Each number is 128 + 24 x the weight over its row's rms, rounded and kept within 0 to 255. Layers, rows and columns count from 0. The size above them is the row's rms in percent of the matrix's.

# layer 3 attention query, 256x256, rms 0.116, rows 219-231, columns 0-127
size [ 91 103 100 107  98  99  84  79  96  98  92  98  98]
[[122 147 124 145 124 108 164 130 136 114 106 119 120 105 152 152 111 144 130 117 115 127 141 101  94 133  85  95 139 129 107 124 142 143 111 118 147 162 200 114 138 155 115 120 152 158 127 168 150 153 160 133 113 112 118 150 137 120  78 138 127  86 145 133 133 139 147 155 158 125 168 111 128  96 113 132 132  90  90 136 119 141 145 160 113 160 145 144 114 123 134 104 141 126 115  89 113  91 151 160 119 141 119  89 138 125 136 107 124  84 166 104 153 126 164 109 151 131 130 122 124 134 130 129 154 155 115 140]
 [113 145 153  64 123 136 119 122 105 143  79 191 121 116 132 108 143 195  90 156 116  98 124 125 148 143 145 146 118 171 154  85 131 121 124 153 150 169  93 134 134  97 136 144 114 136 147  88 130 105 178 163 132 130 120 121 145 132 108 119 122 131 125 122  95 120 131 124 128 128 133 152 162 156 113 133 127 122 109 133 158 194  83 119 138 120  95 134 160 127 120  92 110 160 146 120 115 125 113 158 130 103  99 151 145 126 104  81  90 115 128 137  98 154  85 218 115 150 113  77  90  87 124 121 131 118 147 127]
 [141 109 166 118 110 110 164 158 120 146 135  86 148 150 136 136 102 101  88  96 137 173  94 130 135  87 120 111 129 135 130 119 135 126 162 136 101 150 147 138 119 125 150 145 126 159 109  92 116 140 148 124 124 130 146 140 171 148  76 147  65 114 158 136 101 133 113 110 157  68 157 159 136 135 153 134 148 133 135 140 101 106 135 143 165 103 162 143 114 107  97 138 126 149 112 138 136 141 113 128  96 135 116 129 185 170 146 108 133 170 100 142 131  95 126 128 150 133 137 146 120 158 129 155 146 103 145 116]
 [132 124 130 112 153 150 136 110  77  68 102 140 112 146 169 115 141 120 105 120 148  72 139 174  92 158 154 140 147 113 136 156 122 132 154 124 150 128 172 127  97 118 135 119 103 121  89 151 142 115 122 151 119 111 107  84 139  99 120 121  92 115  75 115 137 125 130 104  70 123 125 142 128 153 133 129 129  98 154 120 123 105  97 117 159 109 111 158  96 131 141 111 128 124 124 150 126 115 145 105 174 101 134 110  92 150 112  85 125 125 138 162  99 123 108 143 110 104 112 133 121 133 126  95 129  99 150 131]
 [105 132 120 110 153 146  76 127 151 120 142 183 145 140 146 122 129  64 128 131 124  85 129 126  58 158 108 130  97 115  95 171 127 167 110 150 130 141 157 155 132 132 124  77  98 153 152 157 128  91 116  96 108  45 129 115 120 131 143 146 163 135 154  83 129 132 120 149 106 148 126 114 181 115  88 110 123 167 153 129 119 129 142 134 135 164 168 143 106 115 105 137 154 158 118 115 123  81 105 136 166 116  93 141 146 100 119 115 159 110 114 146 152 111 146 163 103  93 110 135 172 118 156 126 120  96 103 140]
 [118 152 162 144 140 123  94 163 155 153 113  95  84 121 182 119 113  96 135 135  95 115 164 156 126 115 145 124 104 150 171 128 135 162 132 170 131 146 166 178 115  83 138 111 129  88 132 137 152 153  96 116 122 131 141 134 112 131 171 104 130 131 107 117 168 113 116 120 138 130 140 116 102 147 137 134 154  96 119 104  95 145 141 110 111 161 162 162 125 136 105 136 142 157 179 125 121 146 139 152 140 160 133 211 119  86  96 116 112  68 166  97 132 137  98 140  98 134 104 119 108 113 155 131 124 102 151 132]
 [147 144 110 100 142 112 119 113 132 127 166 149 190 162 114 124 106 156 122 111 153  81  89 167 118 128  98 139 147 122 168 148 107 151 121 133 155 102  77 139 126 106  98 112 106 126 143  94 152 162 157  78 168 127  93 129 151 142 127 196 128 134 124 142 151 111 156 116  98 111 129 136 120  95 140 117 114 153 145  96 143 122 135 125 159 130 140 152 113 105 108 147  96 154  99 129 130 127 116 140 139 124 178 126 142 112 142 142 142 145 136 146 153 106 106 103  46 178 126 137 113 166 116 130 108 134 160 122]
 [101 113 142  85 147 130 125 146 128 150 106 119  89 164 123 182 100 140 118 133 116 116 126 150 102 139 175 102 138 141 131 160 131 129 132 137  74  94 153 107 110 164 167 134 127  74 137 119 131  85 137 172 131 152 130 115 123 151 135 137 153 199  95 180 185 120 182 176 105 121 100 138 125 106 105 107 164 120 132 106 123 171  85 111 138 131 143  99 120  81 104 126 143 106 126 130 129 114 113 148 120 134  89 105 139 141 124 148 150 106 169 128 119 174 147 154 105 132 115 133 136 132 104 141 123 173 104 155]
 [144 147 141 140  99 137 148 122 141  98 155 119 116 113 128 140 159  87  99  64 156 127  88 132 121  91 109 104 153 180 121 124 130 144 194 162 122 137 126 137  94 137 146  99 127 119 116 157 117 119 144 106 160 138 115  96 125 137  91 180 118 147 114 165 149 120 169 177 140 143 111 117 132  99 118 133 143 110 147 113 106 162 136 141 148 133 135 129  96 124 131 158 119 125 134  98 150 124 116 124 115 138 131  97 106 156 145 187 161 111 170 106 111 163 109 153  90 145 111 157  90 111 137 119 123 160 151 108]
 [208 149 152 148  87 116 120 147 111 102 158 119 105 107 165 131 106  99 118 111 137 126 134 118 128 118 124 132 121 134 157  99 147 154 130 157 132 144 115 110 134  94 146  98 137 116 152 136 114 142 122 135 100 136  92 104  98 118  90 163 106 100 115 153 133 138 124 133 139 106 122  66 155 131 101 103 127 111 162 139 148 118 129 130 130 130 127 135 100 115 129 115 125 123 125 119 177 121 122 133 137 157 125 155  56 118 161 129 137 117 112 125 166 128 136 158 155 117 137 144 126 138 181 151 115 134 133 164]
 [140 155 151  75 127  74 141  96 134 126 121 165 123 105 177 128 128 170 164  99 100 114 187 159 143 156 153 145 153  86 113 113 114 105 111 144 131 158 150 160 130 119 132 134 175 111 126 158  92 173 150 156 123 138 172  76 130 135 108 118  85 129 153  92 160  98 158 100  95 164 106 126 123 125 146 104 129 136 138 169 102 121 129 132 105 125 144 146 129 122 111 145 122 150 154 121 129 106  67 141 150 111 135 103 108  63 174 115 111 134 128 135 102  74 148 121 124 131 111 112 138 109 101 137 124 129 137 112]
 [125 127 118 123 109 124 157 155 113 126 127 104 139 134 129  98 134 138 129 159 120 182 106  84 144 133 118 124 124  93 159 122 110 143  87 118 154 122  70  80 145 126  95  92 163 152 135 101 150 106 132 165 144 113 133 165  96 103 201 117 163 111 132  92 136  83  96 153 187 102 151 180 105 127 153 127 127 118 109 148 189 121  81  72 103 164 112 138 127 143 137  98 173 133 129 146 139 186 123 109 116  87  94 139 132 124 115 139 119 139 150 101 133 101 140 149 155 132 136 131 167 148  82 146 117  85 129 151]
 [131 134 119 128 158 127 105 146 146  84 108 137 125 140 174 125  97 115 132 143 148 137 163 126 140 134 194  99 140 147 139 158 143 172 125 146 130 133  90 105 118 128 172 138 109  81 129 133 112 123 160 122 127 117  91 103 144 124 129  99 133  90  71 148 148 140 132 122  90 115 128 168 154  94 167 122 136 140  98 158 103 125 104 155 111 100 145  84 135 135 121 133 128 128 143  94 129 145  95 121 147 126 102 108 111 153 163  89 135 151 131 162  64 112 162 137 134 114  95 121 105 142 133 144 102 146 154 161]]
# layer 3 attention key, 256x256, rms 0.118, rows 219-230, columns 0-127
size [ 95 101  98 112 107  74  85  72  89  90  92  93]
[[139 147 128 155  94 149 152 150 167  99 132 120 128 138  91 125 128  84 117 160 132 149 113 104 118  98 146 141 122 135 171 149 123 134 128 136 117 116 137 135 110  99 105 160 100 134 106 135 100 165 139 143 141 137 157 132 101 146 120 130 119 139 133 112 129 108 116 120 124  93 115 140 130 122 108  97 146 117 142 149 118 159 178 158  79  92 159 148 173 153 167 136 160 110 127 159  96 117 113 179 119 156 121 149 130 114 121 143 114 123 137 136 127 123 100 123 152 136 101 144  70 122 128 104 133 114 139 134]
 [116 147 169 141 120 194 116 145 158 128 103 129 145 110  98  90 164  96  85 114 165 138 152 110 151 107 117  99 167 115 102 122 119 119 129  76 117 153 137 147 113 145 165 132 110 120 101 126 148 135 147 133 127 129 126 121 151  98 124 119 116 165 171 125 138 143 147  92 119 118  89 162  92  92 145 103 153 132 109 113 143 173 111 149 108  96 166 100 163 144  66  80 133 100 116 151 137 113 123 127 132 122 143 111 134 136 115 127 146 104 119 173 137 120 118 126 145 146 118 157 118  94 109 119  90 161 103 127]
 [117 118 143 150 163 128 136 131 100 125 115 141 114 137 100 137 138 105 102 167 108 124  87 110 117 151 101 162 141 134 171 117  98 101 151 105 165 171  94 113 117 173 141 153 134 132 105 133 125 129 125 145 176 134 174 129 108  75  90  94 120 126 121 146 116 139 130 117 119 140 127 138 118 142 141 161 114 119 105 105 111 105 105 148  95 128 132 137 121 149 165 153 124  96 125 130 186 152 144 162 127 117 126 106 132 119 123 119 119 111 127 162 165 152 133 113 197 137 123 111 110 164 138 110 116 111 140 117]
 [130 124 120 119 115 125 135 124 140 104 119 144 146 110 126 118 115 110 111 149 112 133 182 138 131 111 117 103 140  92 119 156 155 121  97 156 149  76 153 122 128 136 154 122  97 129 118 114 116 120  66 129 176  89 120 150 114 146 178 154 213 137 144  86 152 126 153 105 144 123 154 152 164 136 102 146 129 131  99 136 123 121  83 104 117 149 129 148 147 118 140 104 160 127 102 126 169 117 104 123  84 122 159 123 157 135 134 131 156 141 149 179 113 142 108 140 139 116 129 128 106 165 137  79 122 136 134 139]
 [148 123 122 102 147 126  98 149 138  83  98 145 132 138 158 175 109 136 174 118 132 130 120 120 139 109 119 138 126 106  96 161 153  96  74 126 127 173  97  94 155 122 144 111 141 180 134 130 125 192  80 105 151 152 140 140  95 119 121  94  93 154 135  98 165 154 138 127  88  69 193 134 182 115 176 125 134 149 143 116 108 168 150 124 119 135 145 141 114 134 141 103 126 146 152 116 144 107 129 116 119 105 131 113 108 122 124 152 129 100 143 119 137 132 108 149 127 117 120 161 151 117 129 132  94 101 116 145]
 [139 115  96 174 149 120 138 161 132 122 132 112 126 151 133 109  75 144 101 109 141 113 109 183 109 178 102  98 144 154 145 162  83 135 147 119 129 125 151 133 145 128 161  67 125 133 126 112 170 131 117 139  92  84 114  96  91  91 121 144 155 158  77 166 146 101 133 123 122 155 109 121 131 151 121 120 104 168 136 178 122 157 110 125 161 152 133 126 112 139 167 117 181  99 156 114 127 117 116 130 107 115 137  87 154 123 112 106 145 148 128 129  64  92 125 129 128 118 125 104 145  69 148 117  99 152 102 124]
 [101 131 119 133  62 150 141 100 138 127 197 104 130 143 148 129 143 142 111 122 120 163 174  91 122 158 115 123 120 154 120 130 177  97 152 113 117 108 126 115 145 167 144 118  86 147 106 124 142 116 128 116 114 161 163 149 135 130 159 117 120 114  83 143 121 121 122 137 124  93 143 124  81  91 139 104 103 143 115 156 135 115 170 137  97 111  61  82 145 143  93 126 158 120 100 137 174 110 141  88 164 158 119 116  64 153 141 112  96 157 115 160 127 150 131 124 203 122 111  89 100 123 120  88 116 120 188 124]
 [ 92  70 149 162  78 126 146 142 143 114 122  92 143 147 123 102 150 113 106 156 148 147 147  86 159 112  87 108 132 153 149 138 124 155 118 136 141 138 125 138 140 135 156 114  94 174 134 119 141 179  98 101 111 115 169 170 116 101 142 141 157 125 106 100 163 167 144 139 121 105 183 173 123 129 137 116 143 122 134 111 159 141 126 153 121 121 129 133 148 141  90  94 105 145 156 138 139 156  91  91 102 116 171 162 113 152 144 132 123 154  92 146 155  90 160 122 189 132  85 155 153 104 133 143 129 109 145 114]
 [117 115 126 135 151 139 123 141 112 144 113 132 127 138 118 139 107 113 183 123  98 165 137 134 158 185  90 137 107  88 137 127 116 124 144 158 136 152 122 122 116 133  92 121 157 121 122 136 116 139 151 102 127 156 150 163 145 129 128 143  98 112 164 117 127 149 129  96 152 114 119 128 110  95 149 160 130 109 109 130 127 134 154  80 152  84 119  96 159 114 131 102 151 129 166 111 138 108 172 123 129  72  93 142 155  94 137 117  71 145 133 163 156 172 157 143 133 134 120 116 134  72 109 126 128 127 129  86]
 [129 154 135 111 165 124 107 146 155 109 142 168 183 117 109 164 136 141 103 117 189 136 116 128 121 169 122 118 125 143 131 114 119 100 128 105 164 117 126 152 143 190 106  93 133 141 117  89 156  97 135 155 144 161 114 110 142  85  90 101 104 146 145 138  94 154 132 118 105 144 104 126 112 115 149  99 130 113 117 150 110  81 128 132  93 118 135 123 144 148 106 186 145 140  74 167 144 121 133 119 130 202 147 174 160 156 139 133  95 107 128 139 101 114 121 160 146  94 154 174 100 112 158 114 112 160 153 190]
 [118 130 126 142  97  85 113 128 132 151 135 141 133 115 115 130  86 152 138 134 129 105 118 133 158 103 113 128 125 136 122 141 102  83 135 121  93 117 156 110  91 127 121 132 174 121 130 123 182 157 122 160  91 140 128 138 141 147 132 168 124 151 163 160  82 124 124 142 114 143 124 166 105 153  79 128 151 136  83 130 140 138 132  94 130 121 159 130 143  85 116 199 130 123 158 143 125 157 136 128  87 147 133 118 134 119 157 113 124 130 127 145 121 171  87  99 136 147  77 113 130 168 118 125 155 148 113 117]
 [132 144 109 181 113 117 117 135  75 112 114 162 163 140 149 126 121 104 110  83 129 128 147 147  85 100 138 158 108 163  75 129 157 172 142 165 188 150 129 132 113 113 128  69 119 136 136  88 105 130 144 124  91 130 122  84 134 161 150 125 138 119 143 144 160 112 142 152 131 135 143 102 108 134 104 122 147 125 137 116 106 105 152 157 146 159 136  84 125 117 130 119 133 159 122 168 125 143 107 126 148 144 101 159 149 111 102 119 169 134 127 112 144 105 100 119  74 134 139 136 143 153  94 146 164 136 132 120]]